Part of a small language model's weights.
Size: 4 heads of 64 (2 for keys and values), MLP 896 SwiGLU.
Architecture: rotary positions, biases, normalized queries and keys.
Each number is 200 + 20 x the weight over its row's rms, rounded and kept within 0 to 999. Layers, rows and columns count from 0. The size before them is the row's rms in percent of the matrix's.

# down: layer 12 MLP down (transposed), 896x224, rms 0.102, rows 449-459, columns 0-223
# gate: layer 12 MLP gate, 896x224, rms 0.107, rows 450-459, columns 0-223
# up: layer 12 MLP up, 896x224, rms 0.108, rows 450-459, columns 0-223
down449,100,211,206,192,211,198,187,232,221,206,235,196,207,195,177,217,201,232,190,211,199,219,196,209,188,178,196,191,241,177,198,180,205,217,197,191,227,204,198,212,205,229,165,206,213,217,209,179,218,185,191,201,227,164,222,200,198,203,166,190,210,202,228,209,197,225,200,190,204,180,170,191,204,200,205,180,217,227,184,195,207,197,214,230,196,191,211,228,177,183,178,173,199,181,186,185,210,197,175,226,248,174,195,147,241,184,215,156,175,208,186,173,180,184,212,180,159,194,222,201,203,242,192,209,189,197,222,196,175,232,170,154,216,189,216,215,204,175,223,183,193,205,208,202,192,209,186,198,224,217,200,175,206,179,195,189,174,204,200,167,149,214,227,203,223,187,217,216,198,181,174,160,185,215,177,209,215,159,244,248,196,217,196,210,169,184,203,213,213,196,218,203,206,225,220,208,222,198,192,192,226,215,212,206,191,176,170,181,187,166,205,209,189,204,192,244,157,219,199,167,172,204,192,214,244
gate450,104,212,159,223,210,235,179,200,194,186,198,197,222,218,190,194,209,210,168,204,212,213,194,207,193,175,183,169,191,184,214,227,188,228,215,194,216,185,194,204,160,221,207,206,216,180,199,178,197,181,210,216,220,243,175,177,204,193,228,218,194,194,211,191,193,212,215,215,166,199,218,200,206,195,162,189,216,206,190,215,186,188,180,225,197,230,196,223,245,172,210,223,200,199,173,199,203,189,201,215,234,186,214,217,204,182,208,232,162,158,177,187,240,174,235,214,162,188,188,170,184,183,207,182,181,187,226,198,225,204,207,199,215,180,205,190,228,181,199,171,209,199,144,217,235,201,203,190,182,197,204,200,144,171,228,210,223,210,213,175,170,174,182,215,190,163,184,183,193,200,167,223,186,218,217,183,213,185,197,206,203,205,194,197,229,227,179,193,227,223,198,227,177,201,198,214,221,200,208,180,202,164,175,199,190,225,210,166,227,201,194,211,223,228,198,227,196,172,173,224,153,208,173,236,201
up450,096,192,206,203,217,196,203,204,217,173,243,194,216,202,211,172,196,176,158,206,201,201,172,178,173,191,205,238,219,200,230,212,188,176,208,225,174,184,190,215,168,180,194,228,230,218,218,200,215,199,213,201,183,190,166,201,194,208,188,194,192,210,192,165,190,202,157,232,215,176,185,149,217,204,206,219,166,194,206,221,215,174,216,183,206,245,202,220,183,192,211,219,205,191,199,234,208,191,186,204,194,205,180,222,205,239,198,206,201,214,179,168,237,194,210,216,151,181,233,206,198,192,214,201,161,198,224,255,206,214,223,214,207,230,206,154,205,175,222,186,187,209,155,181,213,166,177,188,205,210,210,194,189,179,187,193,245,202,161,199,201,188,181,203,214,192,199,206,186,180,195,219,180,214,179,190,210,198,200,171,200,193,217,196,180,218,202,230,213,195,185,213,231,201,207,233,188,168,177,192,215,190,180,225,177,220,210,186,164,201,200,212,198,262,234,208,181,164,179,220,196,188,190,198,217
down450,100,206,176,206,194,181,157,269,222,210,198,212,232,185,187,188,189,230,187,186,236,193,196,236,205,221,230,181,212,203,182,192,208,163,176,221,179,181,208,199,213,194,189,198,227,210,197,227,199,204,191,172,218,218,180,218,248,187,205,213,179,226,198,185,221,195,211,246,224,176,218,236,247,203,171,197,187,218,193,197,194,218,191,191,225,207,194,166,220,161,199,201,184,193,216,189,212,195,178,190,177,191,193,205,197,205,233,211,203,196,216,204,188,206,193,177,173,215,194,172,191,201,190,206,196,226,196,181,213,210,210,187,237,227,197,199,185,199,202,168,219,171,232,203,194,196,142,176,180,200,208,205,210,144,205,205,181,189,232,207,144,195,184,211,212,240,202,219,223,193,186,184,210,202,206,197,207,184,180,211,219,194,201,209,239,200,225,185,206,196,201,198,199,185,183,197,174,234,188,194,163,229,171,203,244,164,213,211,221,186,199,213,193,225,244,201,178,206,202,194,206,165,181,195,218
gate451,097,175,236,234,186,201,168,177,169,154,236,199,217,225,165,184,179,184,181,208,230,173,202,222,187,185,184,170,221,181,206,178,177,200,234,214,206,220,209,216,219,202,196,228,189,170,202,198,228,221,208,210,210,191,203,216,214,197,214,188,181,195,200,164,172,201,186,214,193,183,204,197,162,205,231,170,198,211,231,215,226,195,191,191,223,190,200,243,196,189,195,193,179,217,190,186,185,204,211,206,198,195,179,182,247,206,197,191,234,189,197,224,208,207,184,191,203,191,193,147,205,182,238,220,213,201,208,198,217,139,206,219,244,215,208,190,186,176,232,186,205,211,176,203,162,193,236,178,170,183,225,199,207,185,164,222,185,177,185,209,190,211,197,196,174,186,190,196,164,189,216,188,195,165,205,212,230,231,167,175,188,204,232,217,187,213,209,218,184,208,168,179,232,188,217,192,190,202,213,197,179,210,176,192,235,218,194,195,194,214,187,231,191,215,209,177,231,214,201,190,225,187,178,236,222
up451,092,192,174,192,237,212,180,198,187,241,232,214,226,187,193,185,219,242,182,213,204,192,162,187,199,189,175,249,251,212,207,203,225,207,212,216,205,193,185,209,201,186,216,206,203,206,226,202,190,195,214,232,201,207,209,185,207,214,217,161,187,218,220,202,193,201,231,181,207,199,181,214,191,208,188,192,233,201,212,218,210,216,205,184,192,171,246,178,180,210,247,201,190,183,190,154,235,206,218,217,184,174,203,211,211,174,206,193,204,182,211,214,187,186,230,186,169,156,219,171,177,176,199,227,188,198,208,204,207,203,188,221,190,203,215,213,213,198,220,180,187,217,215,174,204,202,182,207,226,236,222,202,212,204,192,234,189,181,201,216,203,224,207,185,201,243,188,191,189,207,198,183,185,208,220,182,181,228,224,206,255,230,225,184,196,195,217,208,216,255,209,184,210,227,214,173,192,211,203,217,193,223,194,193,183,171,198,169,189,181,223,202,190,214,198,196,163,255,232,228,215,161,204,245,199
down451,094,237,215,198,205,185,231,212,193,203,197,209,217,189,174,169,206,193,217,180,203,173,214,198,187,243,241,161,197,222,205,176,216,179,170,202,182,177,164,202,156,219,204,218,174,183,221,210,191,189,227,202,158,174,211,222,192,176,239,164,220,183,223,198,203,197,170,170,211,228,156,235,186,202,207,210,181,209,195,196,203,197,217,217,200,187,179,207,178,183,212,206,195,215,166,210,215,223,222,229,191,244,181,193,178,183,202,205,226,204,206,227,199,184,181,192,182,173,229,201,184,178,206,178,206,217,228,179,199,196,207,177,213,189,218,200,175,186,240,183,168,169,230,182,186,186,191,200,190,212,201,204,211,213,201,201,164,198,206,186,209,192,208,198,191,188,152,219,218,189,206,212,202,154,216,193,200,191,205,236,195,203,185,222,232,207,198,192,210,169,189,225,163,222,216,210,212,212,239,165,191,187,181,181,195,174,204,222,180,228,211,225,234,159,226,175,218,181,181,194,168,217,202,198,178
gate452,105,213,203,174,194,211,220,203,214,211,225,176,227,221,207,204,175,216,194,210,214,205,197,216,174,195,193,212,222,185,222,194,247,215,194,175,171,195,199,174,190,179,206,168,193,176,213,220,186,233,180,200,207,234,215,188,186,204,189,218,212,167,187,241,203,221,147,203,173,219,219,169,203,222,207,225,205,177,182,231,218,235,153,205,155,184,203,221,234,211,177,176,191,223,183,168,174,162,196,185,181,219,188,209,183,224,208,238,225,206,172,225,243,181,172,215,177,203,224,190,201,194,181,183,197,185,193,188,216,215,205,218,175,166,200,188,215,215,231,208,211,191,185,183,185,202,194,182,199,206,224,209,207,229,195,172,209,182,178,199,191,198,186,207,198,181,206,193,235,211,164,195,180,194,237,210,132,228,205,198,212,195,211,192,198,173,203,171,201,199,201,229,218,194,190,192,194,195,189,173,206,207,200,187,200,233,204,221,172,213,222,230,191,147,186,190,207,205,173,226,166,223,205,201,204
up452,110,207,170,212,199,202,188,175,200,209,223,197,196,192,239,155,210,126,200,176,177,218,221,184,195,206,208,201,238,222,184,193,208,212,224,136,198,190,171,193,195,173,215,205,218,191,210,209,208,174,193,197,200,199,204,174,197,178,172,187,201,141,231,215,191,190,223,190,181,209,208,186,193,206,212,189,201,201,203,209,228,205,180,204,181,205,205,188,211,174,173,204,235,198,191,232,232,164,218,222,188,206,191,197,161,164,205,172,186,185,204,176,222,196,203,196,188,199,187,234,191,226,194,186,223,199,218,192,227,169,193,170,184,222,189,195,197,188,193,199,192,217,181,216,228,181,188,221,216,187,210,180,182,216,189,195,205,202,203,175,196,212,223,190,198,207,196,179,200,242,200,200,199,206,194,199,194,200,232,197,209,201,180,138,206,182,214,231,178,209,202,160,211,223,212,205,231,191,233,197,227,178,184,209,211,253,190,179,175,191,174,210,163,167,206,196,226,183,209,221,238,203,184,211,249
down452,106,173,190,208,197,213,210,193,190,151,207,215,214,194,152,202,204,218,196,181,179,216,229,184,185,205,220,193,208,215,199,217,191,221,208,242,231,194,152,167,177,181,203,199,213,185,215,236,194,165,174,183,188,220,197,207,213,182,208,183,200,188,255,170,194,182,209,209,200,209,229,211,196,187,171,187,223,195,207,177,200,208,204,199,206,179,215,201,207,209,222,207,182,225,193,223,186,204,177,204,199,165,182,212,174,198,206,181,197,204,192,229,215,212,215,193,172,204,221,220,206,185,221,203,137,171,218,216,203,151,174,196,227,212,183,194,180,206,199,178,234,163,185,184,180,217,213,209,180,170,191,213,180,226,154,240,174,198,190,185,229,226,168,192,191,146,176,168,160,215,197,214,186,188,219,215,207,206,190,168,201,218,194,185,202,199,206,179,202,215,196,194,222,219,197,178,166,183,230,214,237,198,183,195,202,209,204,182,156,185,187,216,197,176,218,178,189,177,219,236,227,196,195,204,198
gate453,088,197,175,213,194,187,210,173,200,168,221,184,229,150,174,182,185,164,184,193,191,226,187,209,204,206,196,207,171,190,155,185,205,200,204,210,227,206,182,227,177,164,213,201,190,231,210,205,177,190,211,194,234,224,200,185,243,204,190,159,196,234,174,179,168,230,208,157,209,197,200,197,183,204,207,160,208,245,211,210,222,192,208,200,215,178,207,197,226,201,187,210,203,198,189,212,177,218,186,150,192,186,213,202,187,188,203,190,195,205,200,214,224,230,202,191,213,199,196,196,172,196,214,183,232,183,231,183,215,212,204,192,181,215,184,198,212,190,205,194,188,233,207,201,220,164,221,198,173,193,208,203,172,216,163,225,242,152,184,215,200,209,181,211,191,234,219,197,163,198,212,173,223,180,222,160,231,184,187,167,210,209,202,193,195,206,192,223,182,227,207,219,196,201,185,195,199,199,203,211,214,230,197,216,188,199,261,193,175,213,212,188,210,170,216,232,184,240,169,155,196,210,221,176,210
up453,092,188,214,213,234,202,200,221,202,207,169,199,205,237,207,187,195,239,193,174,183,214,217,200,203,192,191,202,198,191,209,157,195,213,193,183,211,218,243,188,224,222,176,202,194,205,192,211,231,198,167,212,190,152,188,220,214,218,209,222,206,212,226,216,189,191,203,212,224,155,210,179,199,207,219,248,166,174,115,196,178,178,195,205,176,217,198,188,174,175,178,225,189,166,208,166,180,205,193,198,208,216,229,205,192,229,190,181,205,231,234,192,196,186,203,214,172,215,174,192,216,213,224,215,182,212,179,200,215,205,210,196,188,185,201,226,209,204,202,193,207,190,191,154,187,221,208,219,224,206,181,226,194,165,199,227,190,190,218,202,186,195,185,203,174,170,182,199,217,201,200,182,209,167,191,226,178,222,178,232,166,206,205,197,194,197,201,192,198,216,221,184,207,188,180,222,192,209,133,196,194,204,208,184,188,201,186,196,211,199,154,195,173,217,213,203,209,164,175,228,195,168,158,221,169
down453,100,213,208,201,220,214,202,229,195,188,198,177,206,213,223,163,201,191,229,232,168,217,194,163,210,201,225,186,169,173,201,152,160,224,179,211,238,234,227,183,217,209,184,199,200,213,199,217,203,206,208,205,202,212,201,224,211,229,210,211,176,162,177,208,171,188,236,235,212,194,200,205,192,200,221,233,203,191,176,212,187,211,201,222,190,168,200,182,207,165,201,174,201,192,232,199,247,209,195,204,164,178,214,188,230,177,203,204,203,198,260,192,206,195,225,202,199,181,209,176,185,190,215,185,235,210,217,197,205,198,202,206,221,206,180,228,220,182,213,154,187,230,194,206,212,179,223,209,203,189,191,197,169,185,200,219,218,190,173,172,185,191,190,201,191,206,241,178,203,210,149,211,194,176,194,208,175,191,160,203,162,220,217,221,227,206,246,181,198,173,181,185,207,215,182,211,192,171,187,219,225,234,186,186,220,185,197,181,185,177,183,203,217,202,192,215,204,209,202,193,263,171,204,205,190
gate454,106,210,193,191,212,222,178,174,174,213,190,167,220,194,152,174,180,190,192,200,197,218,198,226,230,196,193,145,199,200,179,200,187,248,203,232,179,209,236,188,209,198,224,202,212,193,189,176,219,165,172,230,185,190,218,204,208,208,201,205,218,199,169,208,198,159,183,224,206,204,200,221,198,216,155,198,199,202,180,195,203,181,177,215,210,179,191,211,193,218,216,204,178,207,208,204,195,214,209,171,171,201,168,195,190,199,194,198,185,176,197,164,170,185,220,209,185,240,198,189,186,211,200,212,185,206,166,181,191,187,205,204,221,215,187,212,214,209,224,195,202,179,174,196,211,216,170,196,196,236,201,193,215,218,183,188,207,166,173,161,168,221,189,202,186,224,227,203,201,186,200,195,181,191,185,212,175,212,164,165,214,190,224,212,255,219,191,172,179,197,196,181,167,235,198,201,237,195,187,226,194,212,187,216,191,196,203,175,236,169,165,212,180,183,198,226,181,230,157,171,187,257,225,231,196
up454,101,213,173,192,223,180,208,178,181,195,194,193,177,185,207,218,216,174,218,224,197,153,237,180,199,222,179,217,151,154,225,216,213,211,154,190,183,214,224,176,186,222,176,204,191,214,204,181,233,190,215,170,203,166,222,181,207,192,183,205,171,218,218,169,228,191,228,220,204,203,227,185,165,178,235,180,164,183,209,250,209,213,194,212,183,219,206,222,164,206,224,195,185,172,183,219,174,196,227,198,206,193,190,179,250,195,219,202,207,198,212,204,205,179,194,218,171,198,190,185,208,227,187,201,204,234,219,174,213,186,171,197,168,228,228,204,200,197,207,211,180,236,202,173,182,167,222,196,213,191,177,197,195,217,197,197,191,191,190,177,204,225,220,204,189,193,197,230,210,220,209,199,192,241,209,153,194,187,226,239,196,212,246,181,231,191,196,220,214,183,208,186,218,202,213,211,198,188,189,221,204,201,177,199,212,209,179,183,206,191,187,186,163,219,165,209,184,193,196,203,217,147,200,196,204
down454,099,212,193,186,194,223,177,197,169,188,222,207,205,222,186,193,165,222,167,204,185,228,195,193,169,206,198,206,221,208,227,205,185,197,157,216,195,190,216,182,241,203,162,200,183,212,214,227,226,227,224,178,248,223,199,192,234,189,209,163,154,210,218,191,181,221,199,179,212,174,243,199,193,205,231,221,155,214,217,219,197,183,192,223,230,209,225,212,207,179,201,209,202,198,234,179,207,253,182,206,192,165,193,194,235,188,214,186,180,201,196,195,211,188,197,226,198,160,216,229,152,211,200,185,189,204,200,194,224,209,191,193,224,199,211,221,229,182,227,190,178,160,232,207,173,210,187,219,196,205,192,181,202,204,252,193,185,191,188,215,181,191,224,199,176,220,192,209,193,166,195,196,176,173,190,212,179,201,207,203,232,184,186,227,199,204,186,186,184,242,216,237,201,207,209,192,191,210,237,200,235,207,203,215,215,210,220,226,210,222,175,206,169,219,208,171,179,206,200,178,174,201,189,222,222
gate455,098,183,155,205,195,209,233,185,172,189,238,208,206,166,191,210,210,180,237,199,215,215,196,200,218,204,192,180,215,198,173,198,186,184,208,228,182,209,232,204,163,212,204,195,182,192,169,191,199,184,212,206,175,193,203,193,235,194,206,209,190,202,173,210,214,205,194,181,228,210,224,202,220,205,203,202,162,229,193,205,166,189,206,158,178,191,238,204,181,205,208,218,207,215,208,220,178,200,163,189,194,203,172,205,185,202,218,185,213,197,222,204,220,218,197,200,185,150,208,183,180,199,146,204,196,207,146,236,226,213,203,234,181,183,231,212,209,174,222,189,192,172,212,181,199,214,189,186,193,203,175,176,194,219,188,213,186,172,207,205,183,198,171,172,216,209,232,192,164,182,183,236,205,249,188,165,184,226,223,185,223,235,205,175,220,177,224,157,203,181,213,195,192,210,205,188,176,187,193,230,199,191,212,227,191,237,182,176,184,184,215,197,226,227,197,158,209,177,198,219,197,235,207,191,239
up455,096,171,148,214,247,206,211,222,199,193,201,207,194,185,213,197,213,185,228,210,180,189,178,201,227,153,196,188,224,187,193,206,203,190,183,230,205,218,193,204,209,218,236,211,183,191,221,189,135,185,186,227,216,200,194,207,199,204,206,157,225,205,201,177,193,197,189,199,222,203,202,200,173,203,220,203,195,218,191,152,231,204,202,186,199,206,169,180,239,179,185,231,183,154,227,178,192,201,213,201,211,209,186,192,217,183,205,169,199,186,222,184,212,201,198,205,170,223,220,216,213,237,171,206,176,226,184,166,172,214,211,210,196,238,204,189,183,232,178,188,223,241,190,194,226,204,183,223,215,207,155,229,215,171,227,190,210,192,176,196,214,186,203,190,220,180,178,199,217,194,209,212,185,176,206,217,215,196,186,202,208,156,219,217,232,185,168,218,186,168,223,228,159,205,173,184,214,207,204,190,205,226,163,218,194,185,201,180,211,200,216,234,221,213,196,199,212,187,217,202,203,207,182,184,145
down455,101,184,169,214,217,188,211,212,154,187,174,230,196,215,182,180,222,183,198,233,183,180,194,240,198,204,193,173,181,209,208,187,181,172,211,226,206,191,216,189,184,167,173,200,210,184,206,190,149,181,204,203,181,241,185,221,210,197,204,228,203,190,212,185,200,207,228,202,187,199,233,186,182,182,216,160,192,186,206,160,229,217,191,219,187,227,210,177,197,203,187,207,240,206,184,211,188,181,194,195,199,177,171,193,207,187,198,245,192,206,192,180,212,202,221,241,200,177,200,200,186,156,214,189,211,226,196,213,182,176,168,232,192,207,195,184,206,186,202,197,208,198,215,186,216,220,179,196,195,197,204,211,217,200,174,124,188,234,244,219,217,161,213,156,191,194,205,191,220,209,181,193,184,181,171,184,225,222,209,196,164,212,215,174,193,206,219,240,207,203,215,206,208,167,166,207,208,218,201,204,219,204,213,228,210,179,184,178,198,163,185,159,209,203,156,217,222,197,225,193,192,216,184,229,205
gate456,097,197,162,201,228,217,205,187,210,204,200,201,215,186,200,182,195,201,224,262,190,184,197,193,200,241,194,194,224,207,189,220,223,210,201,188,147,209,215,193,225,240,190,141,190,208,208,208,219,217,188,171,240,179,197,186,178,220,209,210,161,192,194,185,218,217,175,198,208,227,207,206,194,197,172,181,228,183,197,195,202,199,225,185,161,184,259,206,173,183,223,210,206,187,201,198,192,244,230,214,180,199,196,206,181,165,216,209,198,246,189,236,192,188,201,187,215,213,211,231,191,218,207,226,176,203,187,194,233,197,197,159,163,211,186,225,212,208,180,205,216,220,192,182,222,220,238,188,182,187,223,179,207,195,215,174,220,240,261,179,187,216,174,157,221,213,187,240,227,173,201,213,187,234,199,207,204,201,191,196,217,199,181,200,219,207,211,197,221,200,200,194,200,222,216,189,186,196,208,212,201,215,200,174,205,173,215,186,176,195,184,214,172,209,182,192,207,213,216,174,207,206,221,193,172
up456,105,178,185,189,186,192,160,209,198,181,214,194,228,229,216,176,196,192,181,188,211,210,196,203,204,183,182,220,232,196,184,219,211,213,212,196,219,223,197,234,204,208,186,219,174,192,152,172,242,190,187,231,190,200,168,219,203,228,204,173,220,216,220,205,199,189,182,205,176,217,184,162,203,212,239,228,246,178,172,226,188,188,193,174,201,209,207,176,148,188,187,161,221,216,211,171,215,194,208,226,214,205,203,226,201,195,212,190,202,189,217,220,203,196,196,217,182,211,198,238,198,171,202,206,222,230,192,213,213,214,215,220,202,216,222,195,193,188,183,218,198,210,159,204,212,196,219,177,231,221,170,192,181,228,227,204,188,225,225,188,165,181,217,161,241,201,167,195,180,212,207,202,229,247,169,207,188,179,217,181,216,213,195,216,165,214,195,198,211,190,211,202,218,207,208,173,196,189,179,186,199,239,186,193,232,173,205,195,149,212,189,220,167,187,221,174,169,156,207,192,182,196,206,218,182
down456,103,207,188,206,214,197,203,215,197,236,205,149,180,209,218,176,200,183,231,196,192,227,231,193,202,209,211,176,221,190,159,181,186,217,184,205,222,192,176,152,176,185,215,209,169,219,185,173,185,194,198,193,194,215,193,210,198,177,214,211,180,168,211,219,205,179,196,173,220,205,191,229,207,225,182,160,216,179,207,173,212,223,217,219,209,183,210,222,197,144,181,227,208,183,205,184,190,193,164,238,189,225,152,230,180,232,221,228,206,209,185,173,169,192,212,219,200,217,208,235,186,213,222,200,206,244,195,208,183,196,239,217,205,201,216,201,183,221,191,242,201,205,198,186,187,207,185,218,237,216,192,188,201,221,163,213,213,211,190,217,205,214,213,193,213,209,207,206,235,191,207,193,187,221,204,224,188,251,236,208,189,230,205,157,193,189,194,192,163,201,207,207,186,222,208,227,191,235,200,213,209,175,225,177,205,218,178,258,186,178,180,185,193,187,234,182,195,213,220,187,208,189,196,190,201
gate457,098,203,217,207,192,196,202,176,212,221,207,208,217,156,244,201,187,185,204,200,203,164,191,212,185,217,171,151,213,193,193,246,191,184,186,200,202,212,235,200,163,186,198,188,206,195,217,193,176,162,158,183,209,243,196,184,208,211,179,181,186,163,196,210,196,153,229,225,217,211,170,197,202,214,206,220,167,198,235,229,219,199,191,206,215,191,183,215,184,201,201,203,187,180,201,187,231,200,157,184,184,202,211,230,207,205,222,195,227,200,210,204,169,193,193,188,186,187,174,211,197,193,224,215,166,199,208,187,229,200,178,239,208,177,181,197,193,172,189,203,186,175,211,186,207,193,200,207,196,207,242,187,160,188,214,182,203,186,216,175,229,184,172,189,197,220,229,168,222,210,218,197,184,215,225,200,197,204,202,188,237,198,220,177,203,216,219,220,198,197,211,150,193,172,202,172,199,225,204,157,224,232,201,184,215,198,192,159,225,201,182,168,181,202,237,185,205,204,194,179,155,231,208,238,189
up457,101,216,189,176,224,210,196,198,189,171,197,200,215,198,209,233,206,194,195,196,206,171,235,180,222,210,203,213,202,184,198,207,211,201,217,178,201,191,209,152,202,177,222,190,194,198,208,180,190,224,254,178,210,197,165,188,179,204,217,182,182,176,205,210,204,237,214,212,223,206,178,208,195,211,213,208,190,198,220,208,188,193,206,208,178,211,162,209,192,226,206,177,162,223,214,211,162,183,223,226,185,226,201,253,205,181,202,197,214,159,181,232,193,170,189,207,186,190,198,166,182,207,179,207,187,247,187,210,163,232,210,195,219,188,200,207,176,190,189,178,183,193,168,195,166,219,177,178,204,162,201,173,191,199,178,206,206,183,204,218,212,202,198,168,189,200,204,199,193,201,218,177,209,200,187,185,188,224,201,195,210,134,211,214,235,207,192,182,163,171,181,203,229,191,191,184,199,252,192,218,180,217,173,217,223,195,263,168,206,205,218,205,234,241,212,228,212,229,218,207,214,217,210,232,219
down457,100,183,183,194,186,182,174,175,163,196,201,189,218,185,206,207,187,218,197,182,207,198,201,237,195,229,219,226,194,229,195,192,221,180,175,224,167,182,191,226,207,201,207,188,186,248,218,227,197,253,219,207,193,182,215,208,200,242,213,224,203,216,185,218,199,193,177,209,222,200,204,161,175,179,203,194,221,228,175,161,204,221,206,198,203,180,212,171,168,190,197,217,212,170,189,228,197,198,205,198,220,165,200,193,218,213,195,220,218,182,202,178,210,217,216,186,202,184,214,188,189,204,200,176,166,190,199,191,169,206,190,188,206,210,173,202,192,166,195,197,207,217,242,179,191,207,186,196,178,232,203,205,199,238,183,225,221,177,191,225,207,232,159,191,204,191,186,180,180,210,205,190,220,186,167,164,210,201,182,253,187,183,221,174,235,192,232,179,231,179,163,178,207,161,226,193,174,195,203,188,209,201,222,187,224,234,224,230,176,210,241,167,196,203,196,201,219,218,174,237,238,215,200,185,200
gate458,103,250,218,190,207,221,178,219,164,253,200,192,188,197,200,217,213,194,204,215,208,201,212,185,176,208,205,196,193,179,139,180,195,228,210,207,205,202,193,198,216,216,182,196,178,216,208,199,197,179,195,189,230,177,218,206,231,224,213,205,201,254,204,222,209,232,182,172,205,202,186,210,204,158,204,202,219,202,192,188,199,214,178,222,199,164,187,197,171,178,251,215,229,202,233,204,231,204,234,211,166,180,166,184,213,199,213,206,239,174,212,197,188,173,204,179,189,181,196,191,233,154,172,196,176,216,187,185,219,227,200,180,200,194,213,213,188,205,207,175,204,223,189,205,196,176,171,153,195,193,177,157,197,176,184,196,182,202,214,214,227,217,196,197,190,196,206,215,198,186,217,201,179,197,246,207,195,221,239,215,156,181,196,253,209,203,215,195,240,210,217,208,189,202,202,216,168,200,194,182,200,205,206,205,199,216,191,183,194,223,165,210,155,195,210,168,202,192,186,168,200,187,231,200,186
up458,103,213,196,175,201,164,187,218,204,226,236,228,202,234,214,234,192,213,212,190,208,186,183,242,233,154,225,210,187,216,207,176,193,210,218,177,225,210,223,211,209,205,235,208,234,195,204,159,203,184,197,207,192,169,219,196,206,219,165,208,198,178,187,209,202,229,226,265,192,207,212,196,185,198,221,224,194,208,196,187,187,240,205,226,182,199,209,207,197,173,221,201,217,174,214,198,208,211,201,197,184,180,210,176,173,185,228,213,179,199,179,170,178,206,188,193,192,170,187,181,167,206,179,196,154,204,211,183,173,206,160,188,166,206,224,180,222,195,192,208,195,191,195,232,198,221,220,219,230,204,190,178,219,222,213,152,205,206,168,175,217,200,168,209,189,197,231,185,183,197,203,237,205,213,248,203,180,209,178,213,185,198,205,188,184,189,179,178,166,218,190,204,185,202,254,202,175,194,188,206,221,191,167,208,227,206,184,197,183,220,196,208,180,202,160,179,218,173,203,193,215,218,181,191,235
down458,103,220,188,186,184,168,226,194,191,179,195,193,208,176,195,224,197,211,166,197,220,188,215,206,176,197,177,218,195,175,200,208,214,228,204,206,196,180,194,211,181,221,178,201,218,222,254,196,202,211,232,214,203,211,220,203,178,197,225,192,197,185,182,203,197,194,204,236,198,226,184,219,201,236,166,180,186,196,198,209,174,190,226,182,233,215,221,217,237,202,174,222,181,189,165,223,197,240,208,204,229,220,197,245,176,178,214,188,179,182,161,201,213,201,215,224,205,174,210,224,191,223,214,213,235,189,224,213,183,225,184,187,203,211,238,205,193,186,217,211,196,222,197,221,205,199,219,163,185,170,189,190,159,222,216,181,202,211,247,230,193,180,197,218,184,226,213,202,215,170,181,170,244,234,177,187,188,179,164,221,221,210,211,188,187,213,201,168,206,187,218,228,207,201,196,229,191,210,202,215,172,205,230,190,215,176,214,237,204,180,184,157,205,257,190,224,202,162,208,203,202,210,202,174,185
gate459,096,235,203,169,182,188,212,200,150,176,232,188,192,229,204,204,205,227,224,211,185,218,197,162,189,202,181,191,206,207,217,186,176,204,179,196,169,200,221,203,213,203,180,185,204,183,197,208,207,211,194,180,223,214,197,212,191,212,176,227,169,243,228,205,195,162,185,191,181,198,206,220,226,217,229,198,196,209,198,205,207,226,217,193,184,207,224,184,225,207,199,194,237,161,225,179,172,182,213,211,200,175,185,211,222,197,209,229,199,186,228,178,201,195,160,194,216,205,187,186,227,199,198,207,211,205,186,206,212,196,159,210,192,204,184,182,159,191,219,160,207,217,180,218,206,202,211,176,183,225,162,191,212,185,194,179,214,191,192,167,199,165,192,152,188,223,215,195,213,218,195,192,159,171,181,200,197,190,221,227,141,193,229,202,176,199,172,185,187,203,180,179,220,192,213,192,201,197,185,231,192,161,182,230,250,220,248,192,249,191,185,192,185,172,190,196,206,235,182,220,223,193,170,188,191
up459,094,203,223,197,238,198,183,183,206,183,211,186,209,224,202,197,219,199,186,222,188,207,215,222,205,181,213,204,232,195,199,174,214,172,189,188,217,160,220,219,197,167,161,182,208,181,212,180,195,154,208,212,198,205,207,204,210,187,178,177,176,234,169,230,193,219,212,164,177,217,174,194,190,202,220,181,239,169,255,177,180,204,191,193,202,202,207,185,200,173,229,202,203,203,189,192,201,224,182,195,201,191,184,198,201,206,208,181,184,239,191,199,182,239,197,172,212,172,207,192,215,202,195,204,236,207,210,178,151,202,196,179,204,170,165,190,199,204,175,214,218,189,185,166,188,188,177,191,215,173,194,176,213,193,196,211,224,182,216,200,210,210,176,223,234,206,189,224,210,217,214,201,260,209,213,181,180,219,194,194,235,225,176,190,182,224,196,198,208,157,186,155,174,199,182,173,182,203,202,172,224,219,177,203,212,191,177,204,264,242,204,191,218,223,194,210,219,208,235,201,221,171,208,174,195
down459,100,201,200,194,197,202,205,203,238,197,195,192,254,203,193,165,209,213,196,209,239,188,197,202,206,186,214,194,175,201,176,192,185,206,173,232,188,176,182,168,202,209,172,203,177,209,197,173,191,188,189,215,179,206,197,228,193,209,226,176,226,202,198,212,181,231,185,202,189,210,200,204,202,214,173,198,197,189,190,162,206,205,190,180,192,170,207,219,225,217,180,214,204,256,182,202,192,192,196,189,207,188,176,205,208,182,210,186,227,178,223,216,210,202,196,179,242,192,191,212,225,187,169,240,211,155,207,168,218,189,217,215,168,184,212,211,233,228,146,234,216,218,183,191,205,214,189,193,221,189,184,201,242,187,190,203,178,206,175,217,187,185,216,206,228,191,185,225,160,205,171,204,209,172,221,179,162,201,171,203,249,194,196,226,181,206,184,188,211,237,175,195,195,216,206,212,221,217,180,182,200,188,190,199,210,208,215,181,190,192,244,146,205,221,185,192,192,240,171,196,254,206,196,226,243